config.toml
num_attention_heads = 2
vocab_size = 1024
norm = "rmsnorm"
norm_place = "pre"
qk_norm = true
bias = "none"
init = "normal"
init_std_up = 0.036
lr_head = 0.00816
decay_shape = "linear"
batch_tokens = [16384, 32768, 65536]
doc_mask = true
train_tokens = 157800000
max_steps = 4183
Each number is 50 + 10 x the weight over its row's rms, rounded and kept within 0 to 99. Layers, rows and columns count from 0. The size before them is the row's rms in percent of the matrix's.

# down: layer 9 MLP down (transposed), 448x160, rms 0.182, rows 92-105, columns 80-159
# gate: layer 9 MLP gate, 448x160, rms 0.16, rows 93-105, columns 80-159
# up: layer 9 MLP up, 448x160, rms 0.159, rows 93-105, columns 80-159
down92 095:41 47 55 63 62 52 22 56 47 39 56 63 57 41 51 60 60 57 47 56 72 51 42 35 47 39 61 58 60 49 51 63 52 25 40 35 64 58 44 37 42 58 49 38 49 42 56 55 55 67 36 44 53 58 56 48 48 56 39 44 49 58 33 56 56 52 55 43 51 64 39 34 49 49 47 52 55 50 51 37
gate93 105:50 51 45 62 28 60 56 45 36 51 69 54 64 52 50 51 30 53 52 57 50 49 46 48 57 41 52 31 51 48 63 53 42 72 23 57 62 47 49 41 49 52 56 53 31 42 39 58 45 52 55 35 53 48 46 49 53 60 50 40 42 46 68 54 54 41 35 44 54 50 59 68 49 55 48 56 64 35 43 38
up93 097:50 67 39 39 47 49 51 52 38 60 47 60 48 58 59 26 45 62 38 66 49 41 51 42 49 56 45 61 52 49 55 73 58 49 63 52 56 50 53 43 66 59 61 54 62 51 41 43 33 50 48 32 48 47 58 58 38 22 44 33 56 45 51 48 49 51 31 55 57 41 53 54 58 42 57 76 55 55 65 43
down93 094:40 38 39 63 43 64 43 35 36 44 79 56 56 59 37 55 44 48 50 48 52 53 50 48 53 45 48 61 44 54 53 51 61 43 53 49 55 55 65 45 68 43 47 37 43 53 38 34 36 59 46 39 55 49 54 49 48 38 43 23 43 52 55 31 44 57 44 47 48 40 51 30 47 36 50 58 38 71 39 46
gate94 094:55 47 63 50 58 53 48 59 32 47 41 48 52 53 53 50 81 44 51 57 22 47 47 46 47 75 34 36 41 46 41 48 46 49 49 45 17 54 46 45 50 55 29 52 30 50 61 53 44 39 50 41 45 51 38 57 42 55 47 45 52 46 42 67 46 41 51 42 47 45 34 44 47 33 48 53 60 56 44 59
up94 099:60 58 48 64 33 58 34 53 51 32 38 51 71 46 52 41 49 42 34 58 46 34 32 48 60 44 54 53 52 58 49 44 44 51 69 26 50 42 58 41 50 56 64 43 52 52 46 30 53 45 59 49 49 47 63 43 71 45 47 50 54 33 40 41 64 49 34 54 53 63 61 40 62 46 38 52 52 38 53 40
down94 101:79 56 53 46 44 61 45 47 53 61 56 45 46 52 49 39 58 48 53 52 70 60 63 64 55 42 58 42 52 43 34 52 56 43 31 44 45 49 47 65 56 42 56 46 37 61 38 49 43 56 43 48 62 53 39 53 42 48 50 52 37 43 45 61 45 41 51 49 49 45 57 73 59 71 39 52 44 47 50 53
gate95 104:62 37 62 56 56 50 42 47 54 35 53 30 56 39 42 37 43 63 78 28 52 52 57 54 39 33 41 61 64 50 45 68 44 44 53 50 35 50 48 44 51 48 78 42 25 45 51 51 39 49 50 41 62 56 58 49 52 45 45 67 41 47 47 41 47 43 77 54 38 43 34 40 56 44 50 44 34 52 49 51
up95 102:68 61 36 43 39 44 55 42 57 45 43 42 54 64 57 54 55 35 40 39 49 38 60 53 41 36 36 40 40 41 44 35 68 48 52 51 58 37 45 49 33 57 57 55 47 60 56 26 71 63 46 48 55 50 47 52 49 49 33 53 56 56 44 61 56 52 35 51 53 47 48 43 62 48 34 47 37 67 41 55
down95 101:42 47 55 45 49 32 63 47 54 41 49 34 48 65 58 38 51 53 54 31 34 51 53 56 60 27 47 38 53 67 57 24 39 32 41 30 43 53 57 60 44 64 48 53 49 43 54 58 64 53 26 48 52 48 43 58 56 60 40 52 66 51 60 41 60 49 50 31 52 58 38 58 45 51 40 42 47 55 58 61
gate96 104:66 50 48 63 40 43 51 46 53 53 49 32 53 48 62 69 38 49 35 46 40 68 42 49 49 56 53 46 44 33 51 52 48 70 46 44 55 44 46 57 51 43 44 44 55 27 68 37 46 65 44 55 65 68 40 48 47 50 33 42 37 58 69 63 57 52 44 65 51 69 47 77 42 52 43 53 55 51 42 62
up96 102:48 55 64 45 52 45 55 53 41 46 54 46 65 57 45 48 56 49 56 61 38 55 41 61 49 47 61 58 25 53 54 63 50 61 49 48 55 51 71 74 58 59 58 42 40 58 50 58 47 45 39 44 39 49 37 60 53 18 61 60 54 59 37 35 34 50 60 49 44 55 44 49 64 47 52 57 45 68 64 62
down96 100:44 53 57 53 50 60 53 44 45 52 33 42 55 52 45 49 58 58 43 59 55 55 48 59 41 56 54 50 79 37 50 46 48 48 57 65 39 34 58 45 34 59 48 38 36 53 47 44 57 38 62 53 41 53 48 64 52 46 40 48 56 39 55 28 56 57 55 54 51 62 61 50 45 42 52 65 38 42 56 51
gate97 101:53 62 48 40 56 38 38 42 58 44 66 54 47 50 37 56 56 57 42 52 49 36 32 64 56 46 59 41 63 46 52 51 53 45 64 41 33 54 49 53 49 63 26 62 44 48 37 54 33 60 64 44 42 37 53 62 56 53 62 50 39 57 58 63 51 38 51 36 55 30 31 63 45 51 46 52 67 37 43 53
up97 103:47 54 55 43 71 58 52 40 35 47 53 52 55 49 69 45 59 54 57 50 49 57 43 52 56 54 48 53 38 63 29 51 64 43 37 47 45 47 43 51 41 47 48 74 42 58 57 57 39 55 45 55 63 53 55 39 43 46 57 61 27 46 42 60 40 54 44 74 38 47 51 48 55 42 45 71 61 48 73 39
down97 107:47 47 42 47 47 26 51 50 46 67 54 55 46 60 47 55 53 47 51 71 54 54 53 30 57 35 37 51 46 61 45 45 52 45 45 40 52 44 51 40 34 48 49 55 36 46 52 41 40 40 54 45 65 55 42 45 40 70 53 34 46 52 49 54 57 64 42 56 62 45 42 41 46 45 41 54 70 43 58 50
gate98 096:49 40 70 51 56 71 35 55 50 56 29 42 42 46 60 35 52 49 44 37 34 59 39 49 49 50 49 41 52 62 50 48 47 43 42 42 51 51 46 37 41 50 47 50 54 37 47 48 46 56 34 70 46 45 50 53 61 42 19 56 54 49 28 59 49 49 52 49 56 56 33 74 47 63 48 55 47 57 51 42
up98 095:52 46 62 55 72 58 35 52 60 51 52 35 55 39 46 66 50 43 54 53 51 38 43 54 32 40 45 61 57 56 44 48 47 57 38 42 49 65 64 47 32 58 50 35 61 44 61 59 37 41 58 53 54 37 51 35 47 67 55 49 54 45 46 50 52 57 52 45 50 47 41 53 56 43 50 41 52 65 65 40
down98 097:38 48 49 50 63 46 47 57 32 58 52 49 42 59 62 57 53 56 52 55 37 51 58 44 47 62 58 68 55 44 49 49 47 52 47 53 46 43 64 53 54 39 57 61 71 55 32 32 47 54 63 63 49 47 52 31 59 49 55 65 52 35 49 68 49 58 43 52 68 55 53 80 55 45 29 50 57 45 53 43
gate99 100:65 60 51 48 65 46 34 42 55 55 40 46 49 32 53 52 61 49 40 55 57 68 38 60 71 43 62 61 60 41 30 69 64 47 67 69 38 54 58 57 47 61 64 43 56 49 37 39 54 47 30 70 58 48 73 75 40 51 54 53 50 58 51 62 46 48 65 63 49 42 57 71 39 27 47 53 46 48 48 44
up99 108:45 47 79 41 54 49 38 38 66 57 65 42 51 70 34 57 53 39 57 54 49 58 58 46 62 56 30 25 35 52 39 28 47 54 52 49 44 69 35 65 40 64 52 47 70 53 49 69 45 51 43 42 42 55 43 52 51 50 53 51 53 57 60 48 38 47 51 65 50 42 59 55 47 49 50 66 55 66 75 49
down99 084:49 63 35 57 44 56 36 49 45 50 61 41 53 45 51 58 53 59 50 39 61 46 62 59 55 48 47 52 48 60 43 25 47 46 59 51 58 57 48 47 35 58 38 49 54 58 43 51 52 53 47 57 49 49 55 48 57 44 47 52 53 57 54 43 50 51 58 49 49 57 51 40 47 54 51 50 44 53 56 49
gate100 097:70 55 40 35 43 53 58 45 38 62 75 59 54 42 46 58 56 40 39 51 45 43 49 40 63 62 76 70 52 63 66 52 55 41 63 49 42 49 40 60 67 48 34 44 57 47 56 44 51 48 42 39 51 55 57 52 53 50 50 53 48 47 41 41 36 46 46 67 53 45 59 50 65 33 50 52 51 74 50 54
up100 097:53 51 39 30 46 39 48 53 62 66 25 49 54 58 64 64 65 47 56 46 44 23 50 46 60 51 45 41 48 38 36 55 60 49 59 42 47 53 57 53 70 44 60 56 52 66 63 60 50 53 45 57 48 65 48 47 41 62 65 54 43 54 59 53 36 28 64 34 47 36 43 52 62 53 63 32 39 64 58 44
down100 103:39 48 40 60 32 43 64 58 46 47 43 45 65 56 37 38 50 42 52 68 47 66 40 62 41 53 32 56 51 65 54 60 34 42 51 53 60 41 53 36 46 53 69 38 41 47 45 55 40 41 48 53 25 51 60 52 54 63 54 62 59 42 62 51 67 46 50 35 49 52 74 37 49 27 42 34 48 42 52 48
gate101 096:45 50 58 55 43 50 54 47 48 50 56 40 43 41 63 32 39 37 45 49 80 54 46 45 58 43 40 51 59 38 55 48 57 64 49 34 46 52 54 58 44 46 39 40 61 50 65 54 48 41 50 59 61 39 54 38 58 61 61 37 53 43 66 53 61 40 50 76 67 47 49 60 49 30 54 50 51 42 53 42
up101 100:39 55 41 50 67 54 60 53 45 55 51 61 40 58 38 60 35 58 52 49 66 57 29 67 55 64 48 33 60 45 42 44 49 43 50 43 49 55 55 49 33 58 33 46 57 40 35 43 52 50 42 33 47 46 53 71 59 68 54 49 54 59 38 53 48 48 47 48 59 53 56 53 31 43 58 51 61 52 47 54
down101 104:46 75 38 51 61 48 63 50 40 53 63 25 57 53 56 44 66 69 59 40 75 38 54 59 32 47 36 46 47 63 46 55 61 46 52 58 45 48 46 62 34 50 45 22 59 61 55 60 47 30 47 47 42 65 53 42 57 54 50 68 48 43 39 51 59 43 65 39 53 42 71 79 37 60 51 55 42 61 58 59
gate102 096:69 49 48 45 45 64 46 47 49 40 63 47 45 40 76 45 37 49 54 41 57 44 55 29 52 49 53 54 56 58 54 53 54 60 34 52 59 40 61 72 46 66 44 49 53 48 59 45 51 41 40 44 70 45 54 46 39 38 45 42 43 46 51 53 61 37 49 48 59 46 45 68 58 66 37 50 45 37 39 52
up102 093:61 50 42 46 43 49 44 56 51 60 42 47 51 44 65 37 36 35 62 56 48 63 74 54 50 46 52 50 33 56 46 63 55 53 48 53 56 26 55 61 49 48 47 56 25 59 63 59 57 44 35 68 72 51 62 46 50 59 58 55 68 50 61 48 62 34 44 47 46 50 53 47 57 63 40 28 55 47 55 48
down102 093:62 45 48 44 63 59 57 49 60 53 57 57 60 38 44 43 49 41 36 52 50 55 46 52 48 35 44 64 42 42 60 55 48 58 33 62 56 31 53 25 40 55 70 48 25 36 53 53 56 47 44 57 55 66 53 54 54 61 52 52 34 37 43 57 55 68 34 34 47 54 39 33 63 47 43 43 41 50 49 60
gate103 098:58 66 48 51 42 50 56 42 73 52 55 58 52 45 66 43 60 42 54 49 43 48 47 53 45 60 61 38 55 75 64 67 70 31 51 55 44 67 46 66 50 54 56 53 33 44 57 57 48 60 46 34 50 50 50 56 60 53 50 53 54 70 43 43 61 52 54 41 48 68 56 66 46 45 49 44 69 54 65 53
up103 096:52 46 47 58 68 23 44 39 37 59 51 50 61 58 43 48 41 55 55 36 46 57 46 49 53 54 37 51 54 35 30 53 35 77 68 68 46 40 52 35 52 66 49 41 40 67 51 33 49 26 55 39 49 54 53 59 51 46 66 45 61 51 56 47 51 48 66 45 47 50 63 65 47 36 61 45 47 62 54 51
down103 095:57 47 59 43 51 40 40 46 41 28 49 57 56 58 39 62 46 56 46 31 62 67 46 37 45 51 44 50 57 41 53 39 53 57 57 40 36 51 44 46 55 50 58 45 28 69 33 43 60 45 66 26 54 50 35 57 54 43 52 29 58 29 45 56 47 42 54 53 49 64 51 51 54 57 29 40 53 43 38 49
gate104 094:39 53 66 64 45 46 63 56 55 55 52 64 44 48 60 57 54 45 65 67 41 51 45 60 52 45 76 44 44 41 41 40 54 51 33 47 64 70 52 48 47 52 62 53 55 63 57 58 70 63 58 43 63 52 64 40 50 66 61 54 31 55 55 44 58 38 47 40 35 45 43 52 55 32 49 63 61 43 56 50
up104 097:71 56 49 46 51 63 32 64 57 37 60 51 57 56 58 52 50 38 51 39 41 61 55 52 44 49 58 48 59 63 44 50 45 59 52 70 54 50 38 58 70 45 61 42 45 64 62 66 34 38 38 43 59 58 47 55 39 62 42 37 39 66 49 55 51 36 53 34 48 39 62 49 44 34 36 52 41 57 54 58
down104 095:60 49 44 51 36 50 45 41 56 43 40 39 47 55 63 58 54 44 38 30 64 43 51 39 41 69 46 71 66 65 49 43 63 55 61 54 44 44 57 60 41 39 45 57 39 43 33 52 37 60 63 37 39 38 47 47 48 41 61 56 45 60 62 57 63 52 41 65 76 39 55 65 51 48 61 48 45 42 60 62
gate105 101:35 68 61 40 63 61 48 30 49 39 49 72 43 49 48 54 52 50 52 54 70 59 54 49 49 54 48 43 43 58 52 52 60 53 38 46 36 42 35 45 50 63 48 44 51 55 41 51 55 67 57 43 59 29 43 49 53 49 72 44 44 49 37 24 68 60 30 48 70 47 45 58 51 53 54 71 50 33 48 39
up105 098:53 61 47 42 64 37 36 49 64 46 52 45 45 28 48 26 44 62 51 54 40 41 35 46 43 35 38 65 43 51 47 58 36 53 45 54 36 32 45 41 49 36 49 50 48 35 38 47 49 52 46 34 55 56 54 63 68 41 33 49 48 59 54 44 59 53 60 41 54 49 54 60 61 40 60 52 52 55 59 23
down105 102:29 55 46 39 53 58 43 55 45 52 53 62 62 45 56 55 57 47 47 54 41 44 41 41 73 62 53 43 47 61 58 47 54 63 61 54 70 55 54 61 33 46 54 59 45 53 34 43 59 43 49 60 59 61 53 51 49 53 35 31 64 40 59 35 57 40 48 40 55 43 48 82 49 49 48 57 49 40 46 42